{"n_layer": 9, "vocab_size": 3996, "norm_place": "peri", "positions": "rope", "qk_norm": false, "parallel_block": false, "init": "uniform", "lr_head": 0.00881, "schedule": "wsd", "decay_shape": "linear", "doc_mask": true}
Each number is 50 + 12 x the weight over its row's rms, rounded and kept within 0 to 99. Layers, rows and columns count from 0. The size before them is the row's rms in percent of the matrix's.

# layer 5 attention query, 64x96, rms 0.059, rows 0-31, columns 0-95
090:47 49 33 59 51 23 51 53 45 44 42 39 55 58 68 79 56 44 55 53 16 51 57 50 58 30 77 63 65 50 37 72 55 46 56 75 59 28 49 38 51 63 46 56 48 50 51 53 36 19 52 49 25 51 42 47 45 55 55 68 54 45 44 55 48 61 55 56 55 60 42 58 74 65 39 55 56 31 49 41 47 48 69 42 32 40 45 51 30 53 61 45 49 34 59 56
101:38 54 41 32 71 37 49 60 62 44 50 49 64 37 65 73 53 45 40 62 25 55 54 53 47 24 60 61 61 51 19 55 58 42 53 63 61 29 35 33 40 51 37 45 55 49 57 59 36 23 48 44 42 35 34 51 34 54 39 59 41 30 53 46 54 53 53 64 59 75 43 56 55 55 38 61 34 36 55 39 54 56 56 36 35 42 62 65 55 63 71 51 38 33 49 53
083:49 48 65 47 23 43 52 50 43 79 76 52 58 55 45 57 43 42 59 12 63 60 47 49 40 65 45 42 44 47 68 39 53 46 44 65 56 22 27 67 59 46 56 50 39 47 43 54 44 37 54 41 49 65 43 54 51 52 42 43 57 72 52 52 55 74 46 39 45 65 51 57 68 69 36 69 64 57 49 45 36 60 57 49 42 56 37 62 31 51 47 47 28 38 54 70
107:49 31 22 71 57 66 33 66 43 46 49 40 47 53 55 43 48 25 52 74 38 25 57 43 54 66 35 61 48 51 51 63 59 52 52 63 58 40 77 41 32 25 59 38 58 50 42 25 65 40 55 70 37 47 52 58 40 56 49 56 57 51 38 38 40 42 54 61 48 45 61 54 53 46 53 40 46 32 38 58 30 63 62 60 45 49 52 33 76 28 43 50 60 50 50 40
103:37 69 53 40 60 24 63 47 46 70 71 43 55 52 52 44 50 55 35 46 72 62 33 53 35 31 70 42 65 55 38 46 51 34 51 41 47 54 27 47 49 65 34 53 56 40 56 62 35 44 38 36 48 45 42 25 56 44 53 45 46 63 76 53 54 68 63 49 49 50 48 48 43 71 54 65 45 60 68 39 65 55 46 40 47 56 73 56 44 60 71 55 33 21 47 59
097:37 50 58 45 33 40 54 38 56 83 61 44 53 75 49 58 25 51 50 37 69 36 32 37 27 54 56 57 62 50 77 44 36 39 54 60 33 53 32 55 40 56 34 68 33 56 45 39 45 52 33 48 32 62 53 32 68 49 44 50 43 63 59 45 70 49 50 50 53 51 36 58 47 71 65 49 60 52 53 33 60 53 56 46 47 58 40 65 33 60 36 47 53 43 39 73
104:47 30 44 44 60 71 35 38 49 45 34 64 33 43 63 52 50 33 66 60 44 36 59 52 51 59 24 47 42 49 49 73 59 65 54 61 62 56 56 37 44 36 67 37 52 51 39 45 64 47 48 61 50 54 65 53 30 51 45 49 61 47 24 60 25 43 53 56 48 60 78 59 50 51 41 35 27 47 46 61 39 39 38 67 49 32 50 42 69 25 44 58 75 53 44 41
130:64 33 36 43 39 69 38 47 49 42 40 66 28 41 51 55 42 43 64 60 39 40 57 45 64 70 28 55 39 51 60 59 63 69 55 62 40 41 69 36 34 40 51 34 62 52 43 39 76 59 53 54 40 74 64 66 45 33 48 56 65 54 38 51 45 41 46 63 49 54 65 55 46 34 37 35 44 53 31 60 34 52 66 44 48 63 40 29 47 48 41 55 65 78 56 40
090:55 53 61 50 43 33 58 46 48 50 54 46 23 46 36 61 34 60 45 32 39 68 46 69 35 47 55 24 36 43 60 30 55 48 56 68 37 47 51 27 68 51 37 50 53 47 56 60 57 63 53 42 54 45 36 59 58 60 52 42 54 64 50 26 55 63 59 65 54 23 52 62 69 38 59 63 47 62 58 38 48 63 60 50 48 66 53 35 55 76 51 63 37 33 29 70
115:57 16 41 47 56 62 43 55 42 40 40 51 57 52 61 45 43 45 31 64 38 47 47 47 62 62 46 47 56 40 39 71 44 65 66 45 56 49 78 47 36 44 57 48 40 44 45 42 56 50 53 58 35 53 72 75 58 60 51 46 55 68 30 64 39 54 41 44 20 66 59 62 49 46 52 41 48 37 45 66 21 49 46 38 71 58 50 32 51 23 43 49 69 63 49 37
091:46 50 43 45 71 70 53 46 67 59 44 53 39 63 85 59 47 53 45 63 42 61 55 71 55 51 25 37 33 55 60 72 60 53 38 29 51 46 55 39 31 38 47 44 41 63 58 60 54 70 31 55 50 53 46 39 18 50 48 55 31 43 48 63 51 58 32 43 47 60 57 37 38 47 50 63 48 38 49 54 42 53 59 57 75 42 61 51 56 68 38 40 67 44 61 26
089:56 39 47 72 67 48 59 50 50 23 50 61 45 24 65 52 72 44 56 59 33 67 58 51 47 40 52 51 44 55 41 58 55 56 59 52 53 26 62 45 35 40 48 65 55 45 63 73 48 39 54 43 50 38 33 53 40 61 35 40 51 49 22 72 57 45 55 45 39 76 70 67 55 75 46 54 48 47 36 43 43 54 44 67 36 40 38 58 62 62 30 63 35 50 41 38
091:52 54 59 64 30 54 38 30 57 66 43 63 31 46 44 74 31 57 57 19 38 56 41 55 55 48 63 53 36 45 67 47 49 47 43 61 27 53 46 61 58 65 54 64 44 48 26 36 68 72 41 55 60 65 58 48 63 39 34 49 52 63 38 44 54 71 73 46 51 48 53 41 59 41 52 39 35 50 54 61 37 46 48 34 47 71 23 43 34 37 43 52 58 57 37 55
090:55 47 59 40 53 49 34 46 35 44 47 61 77 69 40 65 46 34 57 29 57 49 38 45 67 55 38 69 38 54 71 59 53 29 68 48 52 47 64 56 42 66 51 67 46 44 58 37 56 68 23 69 39 40 57 28 39 55 43 62 40 24 61 57 50 33 54 24 61 48 32 41 61 48 49 30 61 54 36 46 60 35 50 53 66 64 49 53 55 34 45 57 46 45 57 53
094:41 42 30 40 82 69 64 42 31 53 49 58 52 53 67 62 50 55 55 70 61 62 54 40 40 41 48 40 47 53 31 52 39 67 37 34 57 55 61 37 56 48 42 39 35 66 51 56 57 48 58 46 48 50 49 45 22 61 49 63 66 39 43 47 24 50 54 48 53 50 64 27 24 52 51 56 56 42 60 49 47 24 39 70 34 23 53 32 64 51 58 36 48 41 53 40
093:45 43 28 35 40 51 50 65 29 46 41 44 60 42 40 57 47 53 38 47 39 38 37 49 68 35 41 60 61 51 27 63 42 51 59 55 65 43 42 50 48 63 48 47 64 47 34 59 37 41 64 50 29 67 59 47 67 30 39 59 56 38 75 65 53 57 39 65 34 53 37 38 51 62 50 44 32 48 56 28 61 50 31 65 55 51 79 52 51 53 85 40 49 55 58 66
095:53 49 51 60 32 63 54 40 51 47 29 60 54 46 48 63 43 54 79 52 33 38 60 55 43 64 51 52 58 49 93 50 51 61 46 51 41 51 61 47 35 34 72 66 27 54 37 45 57 60 48 59 47 60 55 56 76 59 71 57 70 60 46 40 50 47 62 59 50 25 56 49 53 33 60 43 62 52 47 52 34 62 57 59 40 61 30 54 61 43 39 48 63 70 33 68
094:50 51 49 62 48 59 43 62 62 43 34 52 53 50 46 56 57 56 65 69 21 41 52 48 57 59 40 65 48 48 79 54 60 60 48 65 42 60 76 45 26 35 69 61 39 57 49 23 65 62 54 70 32 58 61 65 70 45 62 71 65 41 35 50 51 44 63 49 51 42 55 49 60 39 46 29 56 47 41 64 38 56 51 52 34 69 28 48 53 37 35 43 52 68 49 53
105:40 63 63 28 51 46 64 43 55 43 69 62 56 43 60 47 48 64 26 45 60 56 44 57 44 20 57 62 40 47 20 34 49 32 53 52 54 51 31 53 62 61 25 44 65 36 47 73 33 38 39 26 65 41 28 49 50 46 50 53 41 48 63 43 62 63 55 59 58 54 40 47 49 51 57 57 31 56 60 31 65 54 42 52 53 38 64 61 38 68 67 58 35 36 57 53
088:57 51 37 54 35 67 43 51 41 41 45 37 43 68 33 40 34 45 66 45 34 45 55 36 65 76 44 65 48 44 75 47 68 54 49 45 33 62 74 57 37 46 61 51 34 65 33 33 62 56 44 78 39 66 57 57 59 43 54 66 63 62 42 42 49 41 28 43 43 59 49 42 46 57 64 41 67 66 32 66 45 56 41 58 64 56 43 53 57 37 38 40 61 41 48 72
110:64 39 37 45 75 56 43 50 56 34 43 46 35 43 44 40 57 27 54 72 50 49 45 59 59 60 37 28 34 67 39 79 60 68 45 49 53 41 69 40 44 20 52 42 48 39 43 43 50 53 52 61 61 53 68 68 19 51 54 43 44 51 46 36 46 39 43 72 50 50 59 47 48 37 31 44 47 32 52 73 49 44 60 46 44 49 53 33 60 43 39 44 74 57 48 32
112:41 62 64 47 49 36 60 47 64 60 78 51 53 57 56 51 56 74 45 47 56 79 46 46 37 32 62 37 55 55 36 49 47 37 43 42 56 49 23 61 66 69 22 47 57 51 60 58 47 59 51 37 66 50 35 37 49 44 56 45 43 46 68 51 53 55 52 45 68 38 35 46 44 61 53 63 63 44 57 37 69 56 45 41 40 38 54 67 33 84 58 50 38 24 41 46
112:52 22 18 69 57 59 32 53 57 29 36 35 38 65 49 31 47 43 40 71 47 41 63 55 50 66 35 27 46 59 44 59 56 44 55 67 52 55 64 48 63 51 55 36 52 61 62 38 69 53 61 67 70 43 50 63 26 44 42 52 41 45 56 52 48 49 39 59 46 41 59 37 57 34 44 34 52 38 42 46 56 28 56 53 47 57 56 46 70 51 49 55 69 49 58 19
083:42 71 49 31 44 51 70 46 44 50 55 59 74 66 39 41 51 48 30 40 58 44 42 33 47 24 51 72 69 44 28 41 47 45 62 37 61 53 48 41 61 73 25 61 61 38 23 34 47 53 47 49 37 53 55 41 52 35 63 53 56 53 38 51 71 62 43 55 57 58 41 45 50 73 63 65 67 42 59 47 44 51 59 37 55 42 56 54 37 52 61 51 27 61 42 71
118:68 31 35 46 59 74 32 59 58 27 30 57 50 49 52 42 54 44 61 69 52 46 61 64 70 74 30 59 44 48 57 62 58 67 55 39 42 54 75 37 30 33 52 39 57 50 57 44 75 55 56 71 45 55 48 72 38 58 32 54 58 51 34 52 34 40 58 54 40 46 62 48 56 42 43 40 42 52 49 57 29 37 48 55 56 53 56 38 61 34 44 32 64 60 44 32
086:50 60 64 49 41 29 32 55 44 67 56 51 34 53 42 68 69 69 59 55 43 53 24 60 43 51 54 82 57 57 57 66 48 41 52 62 43 56 40 62 49 40 34 67 24 46 37 42 43 39 36 33 66 42 41 58 60 43 30 62 49 58 40 56 63 54 58 43 44 55 53 64 52 38 32 34 60 52 57 72 40 64 64 53 40 48 61 48 32 35 50 49 65 58 47 80
095:68 56 45 47 49 64 43 45 48 46 50 44 36 60 39 45 33 62 45 54 43 51 42 40 32 68 57 49 37 63 61 87 30 57 71 40 61 43 70 32 49 63 42 79 48 39 40 28 48 49 53 49 51 42 59 55 73 48 48 58 58 55 49 52 44 63 51 57 41 32 66 50 60 30 66 56 62 47 40 60 36 19 36 33 46 50 24 48 35 50 55 48 61 61 46 44
108:59 61 61 30 16 45 53 44 43 62 56 45 58 56 23 48 35 41 50 35 71 66 39 58 62 54 30 60 43 47 48 46 41 41 62 73 64 55 48 63 29 46 62 50 43 36 65 50 56 61 52 54 31 56 38 55 82 39 54 53 50 59 53 42 61 43 29 36 51 27 49 47 63 64 57 56 60 61 62 57 69 60 58 43 59 64 57 42 37 45 74 42 46 55 48 63
084:37 71 63 53 62 56 51 48 58 36 40 59 70 49 59 36 59 38 35 60 41 33 40 55 54 51 38 74 35 41 35 64 68 55 46 59 64 53 39 39 61 35 62 41 46 57 56 71 42 41 40 36 61 60 60 54 52 54 25 62 29 35 33 73 61 40 50 40 56 79 45 52 59 55 34 45 40 50 48 73 55 46 45 51 64 32 47 60 40 35 54 32 56 46 55 26
086:42 53 55 61 74 60 62 38 53 46 37 64 46 40 62 61 60 49 53 59 53 52 54 45 53 28 58 53 48 44 66 47 41 53 56 41 61 43 66 45 40 24 71 60 46 58 42 65 52 69 46 37 72 39 24 41 30 33 43 48 40 40 59 48 43 52 60 37 46 48 50 44 35 35 54 58 55 64 45 40 54 20 46 54 38 52 44 89 54 39 31 39 34 44 58 23
103:57 56 46 40 40 41 40 46 74 63 47 68 53 34 41 58 40 50 40 46 28 43 57 30 49 28 50 57 62 33 51 33 55 40 79 58 35 57 49 43 52 35 36 45 55 57 30 29 60 36 48 34 48 67 47 61 55 43 44 48 54 57 72 66 77 21 58 49 53 71 42 48 60 52 59 41 53 44 55 56 54 35 48 53 31 36 46 68 52 63 50 53 35 64 57 27
092:56 62 49 68 62 52 71 52 46 38 47 77 32 60 68 43 62 53 49 70 55 45 54 65 41 50 60 36 34 46 48 41 53 43 59 46 41 38 71 47 54 24 43 71 54 43 50 44 62 44 57 46 65 28 59 57 34 41 42 46 22 39 51 56 41 31 35 50 60 67 49 56 41 46 30 50 42 66 32 53 71 44 50 61 42 47 37 55 63 42 43 67 63 67 64 27
# layer 5 attention key, 64x96, rms 0.0534, rows 0-31, columns 0-95
098:57 68 62 27 49 25 71 47 81 49 50 51 48 46 40 52 50 57 48 60 43 62 55 54 49 27 58 53 50 36 51 29 41 36 41 39 48 55 35 47 65 56 45 33 43 56 53 48 63 71 56 70 54 30 36 43 55 46 53 54 23 50 48 37 64 62 50 39 45 43 47 52 36 62 52 45 37 66 46 37 70 37 25 51 58 65 48 56 48 61 56 57 15 41 46 33
100:59 64 53 33 40 30 83 40 52 62 67 69 46 73 35 50 55 52 30 35 42 68 34 77 39 17 69 58 48 39 43 38 41 39 54 40 56 53 31 52 62 41 39 63 58 47 59 60 52 45 44 38 56 35 45 41 31 42 55 33 37 59 51 47 59 54 56 43 53 47 33 54 51 60 58 59 46 55 43 48 75 55 31 51 54 47 45 44 48 53 64 56 34 48 53 26
103:57 36 44 56 34 30 19 59 37 70 55 16 48 59 62 54 43 34 74 66 45 59 38 62 63 54 54 50 66 71 38 53 39 50 55 60 56 52 50 44 50 62 52 42 42 60 66 44 46 47 40 43 22 58 54 39 55 53 55 46 51 68 61 53 42 51 14 60 41 52 66 52 56 35 52 42 63 54 69 49 42 48 47 39 51 54 62 47 39 49 66 57 73 32 54 64
110:54 38 40 47 39 53 49 53 39 49 22 54 35 41 63 67 65 37 53 43 27 22 53 54 72 56 62 50 50 56 65 47 56 67 53 56 51 44 71 43 25 30 60 50 47 42 35 30 57 61 60 65 43 52 46 58 34 38 53 64 63 45 38 42 36 43 49 55 48 52 54 56 48 32 27 38 37 45 31 59 39 34 58 55 46 48 46 31 50 50 30 57 67 83 56 50
087:46 69 34 48 46 45 55 58 39 64 66 47 53 50 58 27 47 45 56 46 64 59 40 27 29 39 30 45 45 55 48 51 51 54 37 45 60 32 27 77 80 49 30 45 62 66 55 66 40 56 46 56 59 60 37 28 38 69 54 39 44 48 57 50 65 48 38 56 58 48 41 51 53 59 56 54 71 64 52 28 52 51 49 45 72 50 50 69 43 68 41 42 28 39 69 57
106:47 54 43 48 50 44 44 47 36 55 74 47 62 40 37 23 55 52 43 42 58 55 48 45 30 62 30 28 44 61 34 46 50 42 53 41 47 58 34 68 63 46 42 36 57 47 54 65 34 60 64 47 45 58 43 30 62 70 41 44 62 49 50 29 51 43 28 52 31 44 40 33 43 47 63 58 61 57 66 42 55 74 59 33 64 49 60 65 57 44 55 23 48 20 47 67
100:69 45 32 55 35 50 42 55 41 33 18 61 44 37 41 62 70 45 65 50 46 49 64 60 68 45 72 58 56 47 63 43 51 55 45 47 54 44 69 29 19 24 73 49 35 32 43 43 65 55 49 59 54 51 52 60 48 30 43 59 55 37 48 54 41 51 46 48 47 50 54 72 41 34 45 45 49 46 53 45 49 45 54 44 42 67 29 39 35 35 56 61 47 74 48 30
068:64 48 57 54 60 54 58 50 49 54 53 56 70 63 54 74 70 58 53 65 43 55 28 48 58 44 60 54 57 56 63 42 42 58 45 50 53 76 59 31 37 55 36 57 62 37 51 56 69 70 54 48 53 30 37 71 54 52 57 66 60 30 44 62 43 53 44 50 41 51 69 33 46 40 71 65 31 58 58 76 68 28 41 54 57 25 54 69 44 50 65 36 51 57 66 59
105:67 15 45 29 54 66 25 74 46 51 37 55 46 51 46 44 46 34 40 67 71 37 54 70 54 50 41 51 47 49 41 70 65 67 60 60 60 32 51 43 56 47 67 49 56 48 59 46 62 60 43 65 35 41 74 60 36 50 49 66 59 50 48 60 28 57 38 47 41 54 57 54 58 60 39 53 44 36 33 73 27 48 55 45 38 49 56 63 53 29 42 41 61 55 57 38
076:39 52 47 54 43 36 62 32 68 51 51 59 51 51 36 61 61 59 76 51 61 43 34 43 41 42 47 65 67 42 63 29 57 49 38 58 47 60 18 77 55 59 35 53 57 43 36 46 63 40 56 55 67 43 34 58 47 46 45 45 47 34 49 33 77 39 64 58 72 36 33 66 62 52 37 35 56 68 61 48 67 44 53 73 51 58 62 35 55 57 53 42 39 56 36 49
096:57 63 47 59 54 54 50 59 47 65 57 67 54 18 17 67 55 71 72 47 29 54 55 50 54 29 64 52 40 57 55 50 62 38 62 49 40 62 57 62 46 38 54 35 52 34 49 53 60 53 58 35 67 18 49 47 60 58 37 43 43 62 57 50 49 39 66 69 50 57 47 67 52 64 23 27 60 57 33 39 63 50 53 57 35 52 42 56 42 62 61 43 34 51 44 44
100:47 49 40 25 42 27 57 29 54 42 58 57 41 65 51 51 48 71 73 56 38 43 41 69 48 33 63 59 58 62 30 48 32 36 47 67 47 65 28 29 47 59 32 55 33 47 34 56 52 59 56 57 50 24 43 44 52 63 62 39 50 50 64 44 52 61 50 27 75 42 51 66 55 31 45 49 45 43 59 48 63 42 45 44 35 52 57 48 40 43 27 73 59 56 39 57
106:58 47 43 38 41 68 54 86 42 33 54 46 77 40 28 48 54 50 39 56 67 65 65 44 46 63 27 29 44 65 56 64 44 60 46 50 65 58 45 50 71 46 79 50 65 62 49 61 39 49 57 65 38 46 47 71 63 36 45 54 39 41 48 52 39 42 47 54 41 30 70 47 30 38 60 59 44 41 57 64 44 38 49 48 58 39 64 54 60 40 40 62 36 38 62 58
101:36 79 55 69 41 63 39 59 43 59 60 44 42 49 19 49 42 44 62 50 28 38 72 35 49 45 30 60 33 48 55 46 28 43 44 50 46 62 64 72 68 59 47 31 52 68 55 33 45 55 50 35 46 64 63 45 69 50 40 53 46 56 43 56 58 41 36 58 21 42 66 42 36 51 53 47 58 65 47 41 56 53 42 64 46 36 34 33 41 50 49 57 52 75 40 54
102:39 64 53 60 70 42 67 35 66 51 26 53 47 51 63 56 45 53 74 49 47 41 46 50 48 43 58 78 30 57 65 64 38 42 71 43 51 43 60 38 35 35 54 50 47 35 36 62 42 57 56 38 58 33 31 31 41 49 29 55 53 40 62 67 56 37 62 60 63 63 32 68 53 50 41 41 53 49 29 33 58 49 38 36 38 72 44 54 50 49 40 60 30 59 51 36
096:51 44 58 73 64 57 56 47 60 46 61 37 60 61 66 39 69 40 55 47 28 51 43 61 51 44 46 65 45 39 62 34 52 33 42 48 40 69 58 37 43 56 53 58 48 64 47 39 62 37 30 32 39 64 32 50 51 58 78 49 70 44 30 61 60 63 42 43 59 48 45 62 60 56 74 43 73 52 26 48 56 68 44 48 60 60 36 34 45 59 30 37 62 31 61 43
097:61 33 56 53 57 49 68 56 40 43 38 63 47 52 43 34 71 45 40 45 50 41 44 49 44 57 68 54 38 54 65 40 59 76 63 53 52 23 53 76 42 33 60 63 49 66 46 51 65 66 71 45 40 32 60 49 31 31 22 54 38 45 36 46 54 43 55 56 44 43 24 46 35 51 38 56 55 51 50 31 35 39 41 41 54 48 46 50 55 38 24 33 72 56 56 42
094:45 51 49 49 50 44 54 42 29 43 26 61 34 62 46 72 71 10 41 43 55 37 42 65 58 49 62 47 54 63 50 48 59 71 51 58 29 42 41 40 48 48 77 53 62 55 55 46 72 57 61 60 40 54 54 50 32 25 51 45 46 46 39 50 39 56 53 65 45 56 47 52 48 35 38 48 37 28 41 51 35 25 57 45 58 54 26 49 61 41 52 38 66 69 58 51
109:57 54 55 45 56 43 45 43 59 56 63 45 64 61 37 45 57 72 46 47 63 69 34 54 49 38 44 29 65 49 38 52 33 33 39 40 60 63 22 44 65 64 23 50 49 48 56 62 32 40 34 42 53 37 35 61 62 64 66 35 36 62 61 49 64 55 58 40 44 54 56 45 54 66 63 56 60 58 63 44 73 62 32 48 53 40 71 59 41 66 50 55 27 32 33 35
080:51 20 53 51 45 45 39 64 66 34 52 58 33 58 56 57 45 45 63 52 33 55 44 43 46 74 60 65 65 40 48 61 50 50 70 49 26 39 71 44 42 35 65 51 47 39 39 29 80 48 44 42 60 46 67 61 54 47 47 68 37 36 30 51 35 47 61 68 45 52 49 70 63 43 27 46 46 45 43 71 48 56 52 50 61 48 29 42 53 37 60 41 58 71 57 56
107:49 48 33 45 45 56 32 50 46 35 12 64 31 36 61 61 44 29 46 39 50 32 72 44 76 52 63 59 43 60 65 55 75 53 38 59 45 52 67 39 44 31 60 48 47 48 37 44 73 46 37 53 42 57 47 54 42 46 27 58 49 50 39 55 47 49 66 56 58 60 49 61 57 25 44 44 40 49 40 66 28 25 65 55 53 43 31 43 52 46 53 57 49 66 54 46
091:26 67 53 51 47 42 38 61 41 71 69 43 52 40 62 47 50 42 58 52 63 42 54 55 33 52 48 44 44 46 45 47 56 32 52 48 54 54 35 64 77 73 48 46 45 61 59 70 35 35 46 45 55 38 55 42 61 51 34 23 31 58 57 51 62 57 42 42 33 68 38 50 40 82 56 62 49 43 44 37 46 50 39 37 48 41 51 72 67 66 39 50 30 22 47 57
090:36 66 67 58 40 34 53 20 47 47 31 65 57 60 54 59 59 62 47 69 38 53 58 47 65 25 54 73 67 56 58 42 37 57 58 41 41 66 59 53 35 36 36 42 41 41 50 43 45 45 43 51 50 27 58 57 73 39 41 66 41 49 33 45 49 52 68 32 59 68 58 59 54 56 67 34 38 51 43 59 42 60 47 66 60 28 33 43 55 36 40 70 32 45 52 51
112:33 67 61 62 65 41 51 44 58 49 63 23 51 50 45 33 29 63 41 52 66 69 33 36 30 47 53 41 37 47 58 46 46 22 31 52 53 45 32 77 59 62 36 43 45 58 64 57 40 52 48 52 55 46 52 23 63 70 38 44 44 58 59 39 57 56 40 32 42 51 33 40 37 57 56 49 63 55 49 55 63 67 37 43 66 57 63 61 44 66 46 47 32 35 66 51
088:50 43 38 45 50 61 57 50 55 36 28 53 45 42 60 56 67 40 44 67 42 31 62 47 68 52 55 67 41 40 65 51 36 56 68 69 43 46 65 48 44 40 48 60 39 53 30 25 54 64 55 39 51 42 60 72 32 31 58 68 49 55 45 44 45 38 65 46 57 55 43 55 58 51 34 30 42 44 38 49 61 31 60 66 32 57 31 35 60 36 63 69 44 77 59 32
135:37 63 44 37 53 41 64 52 50 48 61 43 62 55 45 33 48 49 37 30 65 76 57 32 30 54 35 39 56 51 37 39 53 44 45 42 58 62 31 54 61 67 44 51 65 45 63 71 45 51 45 47 48 58 47 47 61 37 57 18 33 53 63 49 65 46 37 36 48 47 38 36 36 67 74 62 43 58 64 32 66 63 44 47 45 46 68 58 54 80 60 48 47 26 55 54
108:25 67 53 55 43 40 62 49 42 56 64 47 66 63 59 64 33 45 46 65 86 36 54 50 33 54 51 50 49 60 65 61 42 50 28 53 32 54 29 43 60 70 45 29 61 56 37 61 37 59 42 60 61 45 40 40 63 36 28 56 61 69 62 29 65 35 55 55 67 35 30 48 53 64 63 59 55 63 48 30 41 62 53 60 49 42 51 55 51 48 50 43 41 49 48 62
110:55 30 55 61 54 70 43 79 45 71 57 36 51 44 45 30 44 54 38 36 57 26 44 46 53 63 35 24 50 35 59 52 62 44 39 28 55 53 57 70 62 43 36 44 46 54 60 60 48 48 34 49 47 72 67 58 40 52 75 49 50 57 61 73 49 68 21 52 40 42 33 42 50 60 47 46 43 47 47 54 25 55 46 59 62 56 59 48 65 46 53 52 70 38 61 56
096:54 43 38 52 65 38 61 53 62 57 53 59 50 43 42 74 47 53 63 37 55 60 57 64 56 33 65 43 65 48 59 44 44 27 46 44 32 70 70 49 58 39 31 55 44 40 37 31 44 60 48 59 26 25 32 56 78 41 65 32 55 53 41 54 67 43 74 55 41 60 46 49 55 52 55 43 51 50 49 47 82 66 59 47 56 69 50 36 30 58 58 60 39 61 42 46
097:52 42 59 36 42 49 45 47 51 44 43 47 48 38 56 49 52 57 50 61 42 62 50 51 53 56 67 57 37 60 39 51 41 66 52 64 50 50 79 37 53 43 48 60 57 32 22 67 40 34 47 49 37 44 59 48 56 61 36 64 53 71 56 39 49 27 82 78 43 42 47 59 49 60 43 43 50 37 50 54 46 33 46 39 22 56 41 19 61 34 59 73 46 70 44 65
109:44 29 78 61 47 48 65 38 61 30 40 35 66 49 49 55 48 41 60 67 60 43 43 59 61 67 49 62 41 52 44 43 49 54 32 56 57 55 67 47 34 74 51 61 50 22 54 56 30 41 39 48 55 47 53 48 59 71 56 43 39 27 46 35 41 61 55 49 27 32 57 53 55 50 53 62 41 44 55 82 68 68 53 36 50 55 71 48 49 43 53 66 44 67 58 64
108:18 61 61 41 51 23 49 29 75 51 51 54 47 44 48 53 33 50 58 44 47 62 61 34 54 44 54 65 64 58 53 62 38 65 33 66 56 52 54 24 43 51 51 45 58 41 42 46 69 50 50 42 47 51 53 55 64 51 55 54 46 46 53 26 38 45 79 52 37 69 56 57 42 32 53 39 39 30 71 59 51 27 59 50 16 60 51 54 44 60 49 60 35 61 48 53
# layer 5 attention value, 64x96, rms 0.0485, rows 0-4, columns 0-95
087:39 46 53 38 56 60 48 59 68 60 41 46 50 58 46 64 52 52 35 53 65 66 55 42 34 50 54 29 54 49 39 52 57 35 50 51 21 60 36 62 53 36 42 45 37 43 29 47 65 76 78 57 62 64 55 66 42 55 30 52 52 58 62 37 42 44 43 83 53 49 55 31 56 45 52 53 45 32 29 70 46 43 60 59 52 75 36 53 36 60 62 68 51 41 38 41
090:39 58 51 39 68 51 51 42 55 60 60 47 46 69 39 48 16 69 48 58 51 49 71 61 52 41 52 46 36 52 72 50 42 68 55 30 70 43 39 45 56 48 49 63 46 51 50 43 53 62 38 37 51 40 71 56 53 55 42 68 55 72 50 46 45 49 40 51 49 27 66 53 54 58 44 48 58 28 66 62 66 73 44 41 56 52 16 53 59 49 62 86 45 63 49 57
097:60 42 24 70 50 45 49 42 45 42 26 44 71 64 62 55 51 36 55 44 37 72 54 55 36 45 64 40 54 52 36 33 35 35 62 36 33 34 48 56 48 32 55 45 61 62 50 57 50 67 28 43 53 51 56 56 51 42 41 55 35 59 54 83 38 24 39 41 37 37 39 73 49 45 51 66 46 40 52 59 57 41 51 41 30 67 40 44 47 75 57 54 47 45 65 47
093:67 44 38 63 62 70 71 68 42 57 54 59 49 59 28 43 39 48 37 71 68 53 48 58 43 41 28 28 42 45 67 60 55 42 47 40 76 48 56 34 52 45 68 44 25 69 52 36 43 49 47 52 44 49 45 53 49 54 33 52 66 63 51 74 37 34 65 55 53 49 53 36 52 60 34 62 64 33 47 59 60 63 60 42 51 34 40 65 50 50 73 56 39 41 57 71
094:29 56 29 58 42 60 51 33 52 50 43 59 62 66 56 25 54 59 52 75 39 57 39 38 34 37 69 52 43 50 48 32 48 53 55 37 27 45 65 56 35 44 36 68 55 50 35 38 52 55 33 50 47 56 44 38 35 31 65 55 48 44 72 44 58 34 35 75 56 49 60 66 54 49 32 37 46 50 25 49 31 42 46 42 45 61 52 68 53 66 53 60 45 43 74 53
# layer 5 attention output (transposed), 64x96, rms 0.0656, rows 0-3, columns 0-95
087:60 38 45 36 73 30 61 53 46 53 67 36 60 41 30 54 32 42 36 37 51 72 48 39 35 50 60 50 64 58 39 37 51 27 34 55 33 57 27 48 52 49 24 48 33 58 60 30 26 59 55 58 66 40 49 48 68 49 25 85 53 51 61 39 53 37 58 43 45 52 41 46 38 60 65 54 60 48 51 49 37 59 40 41 53 54 36 64 61 55 55 59 48 55 42 53
090:49 48 53 33 38 57 66 50 59 58 38 65 55 55 36 52 30 70 45 54 44 61 43 43 57 57 35 48 54 58 75 56 50 45 51 79 62 53 62 34 42 54 44 37 63 52 55 43 53 43 43 56 24 59 41 36 43 49 35 73 55 56 44 49 38 42 39 54 69 59 51 66 50 50 65 42 53 16 43 66 61 59 31 49 71 53 51 28 51 70 69 27 52 70 58 38
101:62 32 57 61 33 54 46 73 64 60 50 44 62 55 22 60 34 66 53 40 37 80 45 61 61 54 55 43 32 56 73 31 36 53 44 47 57 61 52 47 40 40 58 35 42 39 45 43 60 61 64 60 51 45 52 61 45 70 51 52 43 54 51 32 59 69 59 25 59 48 39 58 42 54 44 56 54 54 59 27 51 74 62 35 50 82 42 44 60 38 40 49 58 43 37 36
096:46 73 47 34 39 53 43 72 57 41 31 54 29 19 30 41 54 39 58 44 35 43 49 51 43 55 42 17 39 64 55 68 44 39 25 49 60 56 61 41 55 51 60 49 59 70 64 53 44 47 44 56 35 44 76 53 48 46 61 64 76 58 36 54 51 59 45 52 43 37 53 58 30 60 41 67 43 49 54 65 38 75 47 60 57 39 51 38 54 47 34 51 54 56 46 55